From a checkpoint of a small transformer trained on Wikipedia.
Size: 12 layers, width 512, 8 heads of 64, MLP 1024 SwiGLU, vocabulary 32000, 64.3M parameters.
Training: a variant of Adam for these matrices, 1456M tokens, 12168 steps.
Each number is 128 + 32 x the weight over its row's rms, rounded and kept within 0 to 255. Layers, rows and columns count from 0. Numbers have three digits each. The size before them is the row's rms in percent of the matrix's.

# k: layer 7 attention key, 512x512, rms 0.0508, rows 295-319, columns 320-383
# q: layer 7 attention query, 512x512, rms 0.0956, rows 296-319, columns 320-383
# v: layer 7 attention value, 512x512, rms 0.0659, rows 256-277, columns 320-383
# o: layer 7 attention output (transposed), 512x512, rms 0.0664, rows 256-277, columns 320-383
k295 080:108164151180103137113113133126134182114150080112161172200137134157122122128095148173142134130089152189121076151150180193177105130117175130126158104127142135148157099139141087078152077122127126
q296 122:092091160153087093059197103134118133144155123159058144148092128134154064095107133145131091100128123098154162129159135124113159106107127116154148161154123172134084112161073107083170145110132066
k296 055:154173093178152082042178169109178156133129135131145140133096116124134126111129125146138112107115118086114204135132146089171107083118111155113104140174159147148102109141101103117207107150113080
q297 075:173086179157124153102144149104144156132199176167098135101077210053117102090122159151126064093108083185182111087139101142116146146152054117132082122145168167101090119110142131180101124172162140
k297 075:152136116156119162062140115211163108076093108135114134095054190110154159122168195120157058149118158155153145113144122138109128117153132191132097154150153187100104173073167151122166129133162098
q298 073:068146089091120123091142109186129103172142160087171109105153086150102098151132135173123122149085173076087086091150106099109201052141164147138116165118082115083134082119108195111161123133080154
k298 079:104102122107096061120138143062150106160137044135137113102152161158133135091098156127141180077113118089089186096113131136135136131107087158165106142101146125110159180133128135101162102138146118
q299 073:148166138122133126157122141193158102088116113138135081174146124108122113234160194069108136188092139131174151137158135120167110115172154150096103107119087111149120120115060138029159178156191129
k299 091:171226161162151167088132089154137093204121162109086166136132144121159132146163134121150143083115162149200160122108171152107132132133095102153161101112136135203143134107126166171160139124208174
q300 077:117135139098123081057120084146159097138138125124136164150137130101155173117130146087101212124118136114073103168181093092079148130127114112116161152161099118134171161103064087037143091073101135
k300 080:120129125163154093158117186098146112164167114150143179100124102119111136138066158113118172138104133074134133092121152084102148174164191101158145122154117145233139125135111136153157096111159172
q301 076:101131174104089099117106107090110071112180149083186081072087121151143141041145124140132109076187057094166127118073121147134158105123166146152186140094127095114181171137125202178106160124148116
k301 069:174187092174132129050153103114122144103198100121118172189126128115144173108105123110131153153149138175107126116099085140143142178121085138107111130110146152057113160129111109129151084113136111
q302 152:159096069172124114114151115175151103128124113176104178143092114108105135103099091156101095137165182122086130138115136118134088147118127137088149131096130088142131087118109081144103177047149075
k302 058:090136144102135120116117144169144165085149159164112134135103138116117105073075134113089110138090145094106125174189097089082111066100088083092112146073126092067146110128169118062101119135060125
q303 071:181142107112142142141107095128107085084179146141113127153073141103124113132153255134156145098117124133155167138194097117109090186124094153072115091075113098102116099147017133114095111126163106
k303 075:168207149103121162058100081134150100092163085121131121081100092057129109152150169115131147158088144101101165106055092156026125127116126144169148080143114096113100138142155125131143163136164132
q304 094:074107157125095156096152076188099073151154149112109151117139084154144150122107116126137157189212145047112101127126120126126143154114077153120181152080131143135174141205107188123098043108169093
k304 068:105121157169205155074149149082127159117150116172110121132088098155101099065125109165106125155122118108142109171145126107094135115153169095130099078059131122131174154100094133143127119114112145
q305 124:168072068143113139171097185126096073151140099129189114170124081093219103126113112186135173129121114131143131140151098145178146131176134116141114090165105132134166129061148157111123134082096057
k305 063:122129129162114187221100102145103181157182119134092071102178104112082099132111125098120139152153111152115104046113167171100060157143151111118131176129140119116084133105125092171127157109156146
q306 143:140091029139102136155163088117133116125081153153152131174164115150145139118154119129116173157149129140092142197133111112156129135056161154142123111128149127135164155117162154187076128112105082
k306 050:126150126129103159151065129140092123152105147136110137110173106146109160081126088143090083118152109119152159150161082130144173158114099126116126120096135121123155164116116155141082140135145168
q307 076:166088165156141129133175151153137112156157061182160128137152123143105163126147184116085163128087128126070156166130089089122127166128050074139110111139124153109136126114107127070109102125087199
k307 086:123082173150161182169061144138113165132112141115094160134155116174107095162161142120117094135096134111129101123133117070093113160126174117138108113122052136150141111146129124093110103145224118
q308 111:128134064089051138144111106160127131097166084134157115114153122162135070110146144094147157106131100164126110101150128086149180132145092112154099079129120137126101090099130149103107105126063161
k308 059:158138159182110138050129101153101078165103098119150110150170106100110149133075162153186123133136136081157188121109121124155130155142155101147089085099089128136179101145106143112107170104066165
q309 154:202124215108118152118119158113110142114171160133114138125129151117067122105122098103132112171172192122139082101122136054069041144132108143092197129035147114146105086155119084155110061129155153
k309 057:182107189085134159142150063198133096166130168146160115142155108173106142158109118164124174086143129179114064083194149095146203119151149139110083107128148128125131107117115152168086131117098143
q310 079:099139132133150160112117132178101084097103156122122128087126132127125106137118159185165124126143165132178145126091147091103153105143161163141101168093125146176149117101103067123146179095119121
k310 082:176104149034098161210124121124136130136168133101096184106103139087110170146188122089112162148170165125105117180125135106167147121164070146152141102131149136144136163102200168173109137111151136
q311 083:097097090194111117084129068140070085114115121130146169131086114154190162121156140122122175090162134088094136159121114119121178172135109094171109204172099175136161158147130108078083139102123095
k311 083:150112131181158146137122104103152175107109136130115107113142085127140111168093091125098124116159141134088122091122146129108115194139118146098121152130158116077140132150121103102096120143109159
q312 132:108090074125076116162153129126109124111078122146186116186135108130136090118104155160131148182118106140189131187122142101142129170080136148119140137089125129145180132125146146141128166124109083
k312 055:109113120123123104161128139131157102112127110109145125107098170086136190161114180138154153153078111096095145111088127105206146135136106132171156138152116132186138130180126094119127142100134089
q313 078:116166143123131056127094106152186104153173142121172152075063137094133157078087091224142090159171112106145161083095150183160168095133192138123111098065100097148193143102099164175140173096093094
k313 078:124198118183138151069149113146128149085149081098078147129088116123163157045135094134136089145161155163124127136134088139014103118096126088059122130112134164087177098149152102121146121154108061
q314 117:157155176113110105137134107112094119076167162110171134116126140087126138074124150166135141153145103142145095124161099103119184167135148157112151094100116127114169171150141164146152121082120151
k314 072:115122100159133136115116143121119122119106145128152179142126162174157093082113255158125141125088144142162194139120103125114131097112142072130134126164133131125197148161114111122228148115119111
q315 146:154091186114124147151114176156161115102116132107197124159169106165150117121129109146137138217069024131160134126152128144131075059120092126107113050074153106101135100166163121139161064137140147
k315 048:122143141123099153145129142164102161102162075170095160124151150080132118132165175107080164139152138097136100143120117171130055142168088151084123115140088155119125156158163132096117095148107152
q316 145:095134137175167169166133128090076138122073133100155165124135131148131158120148151154119160185090072117141106182144134162119102111094124173117091104168128143117155182159146107150157133159129155
k316 044:061180131127156119146104104147120189097119134109095134088126119144165171102166143154137087134120074135137139158140093188071110169196121087160151125141138113155132159158070159153120114081159156
q317 101:099137142082136113095141135160187163188168137101104127113116140088094122120083121093126110134149129133107147118104109156081155113110183156136136129178100096144165137113061075062143112097124134
k317 076:124155120088134103133153130089203105122138123081162126136102168157154156090144125125169153182084157110091127135101149127079101095138131152170092154114102149139093113102131137086159103118130082
q318 075:113158107132180145112107121094099136148157146077133125149125123122162129103071112146147128131142136088167142092114160164139069117115168180117127083156149143128087127109108108148112132185118097
k318 082:164070116089142152162165083141185089150149127125117192106151146166127124122098112156138158136133117185105140166100130153194103102138114103118142179126100152109134147120126097179072141103103088
q319 147:128200127129136099100094082083118163126145119142096118057125170145075145129133134083120131055195204124099108108087120128108170157157177137135162205131137125128116137140107159158108183145128188
k319 065:127177100104070129185115082159077132130146164184127129139186077128112076112111134141139153035129137135090101080107135167088117134140089070105139104122115122181164107151142150168146146171164119
v256 091:169096165148149143169091117125169169151124144141122144115132122105065130133110114138123196134114145147143173090160123087086150169146125142134111130118172161136149092069076113127113107124130100
o256 086:063179132099100152052188165137151145176106147184096105163225155143164152116151174136136071132151129124125110142115162104100162100157117175128090196113084104159156086104137163121153126108163135
v257 095:148082149111115146151170190155114134167093165137085120127127135118074140134114134118117147164147161140143156092110096157137121189118099120139091144088139126132146118106167155068152089125148144
o257 097:108165110127124087084110146094150136109120098129160115150101096146127184106138114165136104185060130107116126091135071105183160120171143160113113121134184101093119095162059187183147152129143081
v258 091:089156109075104108113168134076193115090124177107128173125117093111136101109103143185138126063150057113121150126178157174119155088147185106152149195116131128136121088117110154148129130173127136
o258 098:160107118123131217145160125176107117124091092122121072129176153098129132152101104102170110111108184143114103165059168158118102110115109107129144150122101198116126148132178128091124076096153159
v259 094:095147124084149131135097131128115137057133193122060133116163159109179175072153136126080128120113082104130107162171121137080157045093072140134119183135088123101141097043150150142118107139103141
o259 103:128151105142099148106161128104130164130085113115134067126103155128103126153108113109143102179157137150109121100165012132183097117146133160175084134163101163120129148145099133124126155139149142
v260 095:143086120082171165122000098111133119182137124179097126126164069111130104103094152100129152147080152072113124114146098166200161171096129156142094155125092146105122143056145138128082104097164106
o260 094:121163105108122116068143172168139158068114090128130138124178115128115162121128137167135128109149163123161134180096097088109117063160103126107160082159141099126106117136174179196157152104144120
v261 092:163172130126113116143138123106106081157126114096097157126138152105152104108130149163149132183053157128065110121087135133165144117129165097091111162120078128138120176162089081128143139129116101
o261 095:099091184144107167119139114149138118164152127133102166143171110145126106118158122132133141062142137107180128126126132137070141138139098205109132074176202108132131123135150082107065134090125077
v262 093:168061130131156108131147111129110140170146111137140075137198147193098060137098143116129124079142141154074196116122157082119158154158082076132084090208198155120166130200129163113119043133115136
o262 093:111137088102117106094140175148145146118135129144116117160124109136173163126144178137171115083114138151125141125028247161149095123072152119123115203075099115083137138112089150085093175078096108
v263 092:097121150167138147112090137143181119093128131148087115130088143172093127122147103152116121114111097147102082113154094086121132119173100170125119087120141132138110020090108128140100077129163118
o263 084:149127151108147071089118070147132180124125175094145147149126199149131142092108167105142115125125096074159174136130124114164164091139147068146144076099165091116139101146129119160164129054153124
v264 093:144130104181173138125134136129105141123148114183075183145123166105167143087137155085113147125111155137129112123104093071107136086138109082105073130151120117100120098071151082120096154122137108
o264 091:136102142091042111148131101131152133127156121070105121105126141146154120109142080096148138106176077137123132128128185189111099124141121128146130119120075076160113178136105128086131164125102128
v265 091:157119165110144117216094114139107183177154119130116103119113095109151132110120133115163132206089137124124155118124103111174221129169140134062132103088170131142137094192020143095121098076133168
o265 097:098096132119087124014138135145142134170138156119196190122158124129114123155172130153123103045126167123121116166102248110101104170119142158128108079129129143102141121096108126148151135128100084
v266 097:118102151159089081135165126161113122127127109099129182102201107114126042222141134180099135075150142154089152116113173135125184138105078081161096171151079103099140211144118107123127071153110123
o266 096:184151082091095150105132110108120086108161099139094116173084096114150222137120103092147118142146131142163145137114167178114143132104118146099108176116066134150126171080135139161079146095116124
v267 091:120102130125126082094177084122143056140106096128139104113191128092148116159113086124148169064113132162088085164126190164140047123144129156116141151159151134095154197098154133131086110181115137
o267 099:157105143119148161176128119137120128116131139159066128101133123124154104111142170090118110184143112152135136124146041137102163157097101106161150173169099129148154097110137107155113124094102151
v268 092:119138109161160117140147110110116154075130138167149098051122170097153217144150121115120182193101074125173106138145117106098113105156137110094093139047119137105058104124102154124152166191099135
o268 089:091183136214141087105188145157115108122141118071137184111127154156083115118163144113136103103128095091106142129141180157200114130116159143150172162125105083145184169195113095079173133135162121
v269 088:151102110097133146152075083106106157114117176096125117146007190115132120129145170093115158255089131124165161111115104136114074102097138168106116141078130154139081090104076122133148202079100164
o269 100:046157144141088076101148169136132170122121107094150149172120143180108180089107135175129121107130138125101074143170117088137148104133144157130107056144167097121119139167130123125139099150118097
v270 087:158105127170156137102147163107154148145146141150112146151166126068101161106125143146106141132123140091109156110158068145077200173097129124136121154180128118104148180140084092075116193156139138
o270 096:089167123119136091027129118114088167083122119081165140164137132186098093142146147168141116152130147154133112163179132123131091101140107145134072073112130109173125123146116162131160153131108082
v271 094:123126117084109129133161113153090109139102089165175122151111063188168164142130148090104179110147093128138136152096157126154088058140185150103110096167114149110149156133154156110100158081105098
o271 103:157098135122149157169180129146138134155116108098122115088125151119164140149136129111123124159095128150082142128067140118116106150091098102128167208124045110142148139088114123155135124132098120
v272 099:160102122167075164153158124145120128113086083148190120118080179050101115077131103151153117149157119156108122151152159202117189094142102117124138092064143134086164173161184120156131092112137175
o272 099:095128146134207117120148128126138132135149124147094136130194104146161084186176158106131144172128125094123117100157129083104105147100123098095112102162129118164115096132119078080144164121096168
v273 095:135101144203126147156126151107104152099152067112130131094186187149095153143113096142101101093160117164113171139136142133145221118095081117108166166085097110116167096043153136134130073181120128
o273 095:116168112049157154074128129115123077151110161209127105137149115077142154132157132101106144141162122074127142070146097116087162151163139154106120184146116134163098106134166114121110198124168146
v274 092:126127078098028103114140119180139077103108076146138099147129105113129092158154108112098116077195130168151109107160128142073170153092159105165109162129111089125133090163123131120133129102116156
o274 092:165143098130132104112105079087143123102101171132110159095112128130101128143070147166116106138100142081133147101113145185127134096135113104129112063043150132102114115066118145139103104172096123
v275 091:197136109115182124113155128178095116186164133149126135119118094129152065060122153138120144160177163131171154085129119170126189138142083165149091131081122149154171146137130050085096023100126131
o275 101:112139138142068059126091105090111152165096145117141187130127184161149139122142152118137133138103099121132104124095174127140088131126138087128118071128155144083106092101103117144118167144100100
v276 112:108111086137121073109170116079106055083107136146141103135123147129095164131071111155135115092154078088106168093117146140125136115106126168139150129157178103061144148103200201157106146155165103
o276 116:129139122142161129136125145142130133109120137131118108143129114133125132138113160128127128255134129129118118126217000128130121146114121114148096086148154103121154140118107112133101121126141138
v277 097:088132137072120127160151081118180070109113094134069133124111050158076122101117088122143161192124123140076072114105164125126158152182155153133106118098141137124089173111255168133133126049118129
o277 102:106112146179133088108095158143164151104107142150187155126128140094113116126123148156141119082138165099193152144133206093159127161123118090108166102115193135176163106137140122170152087183123072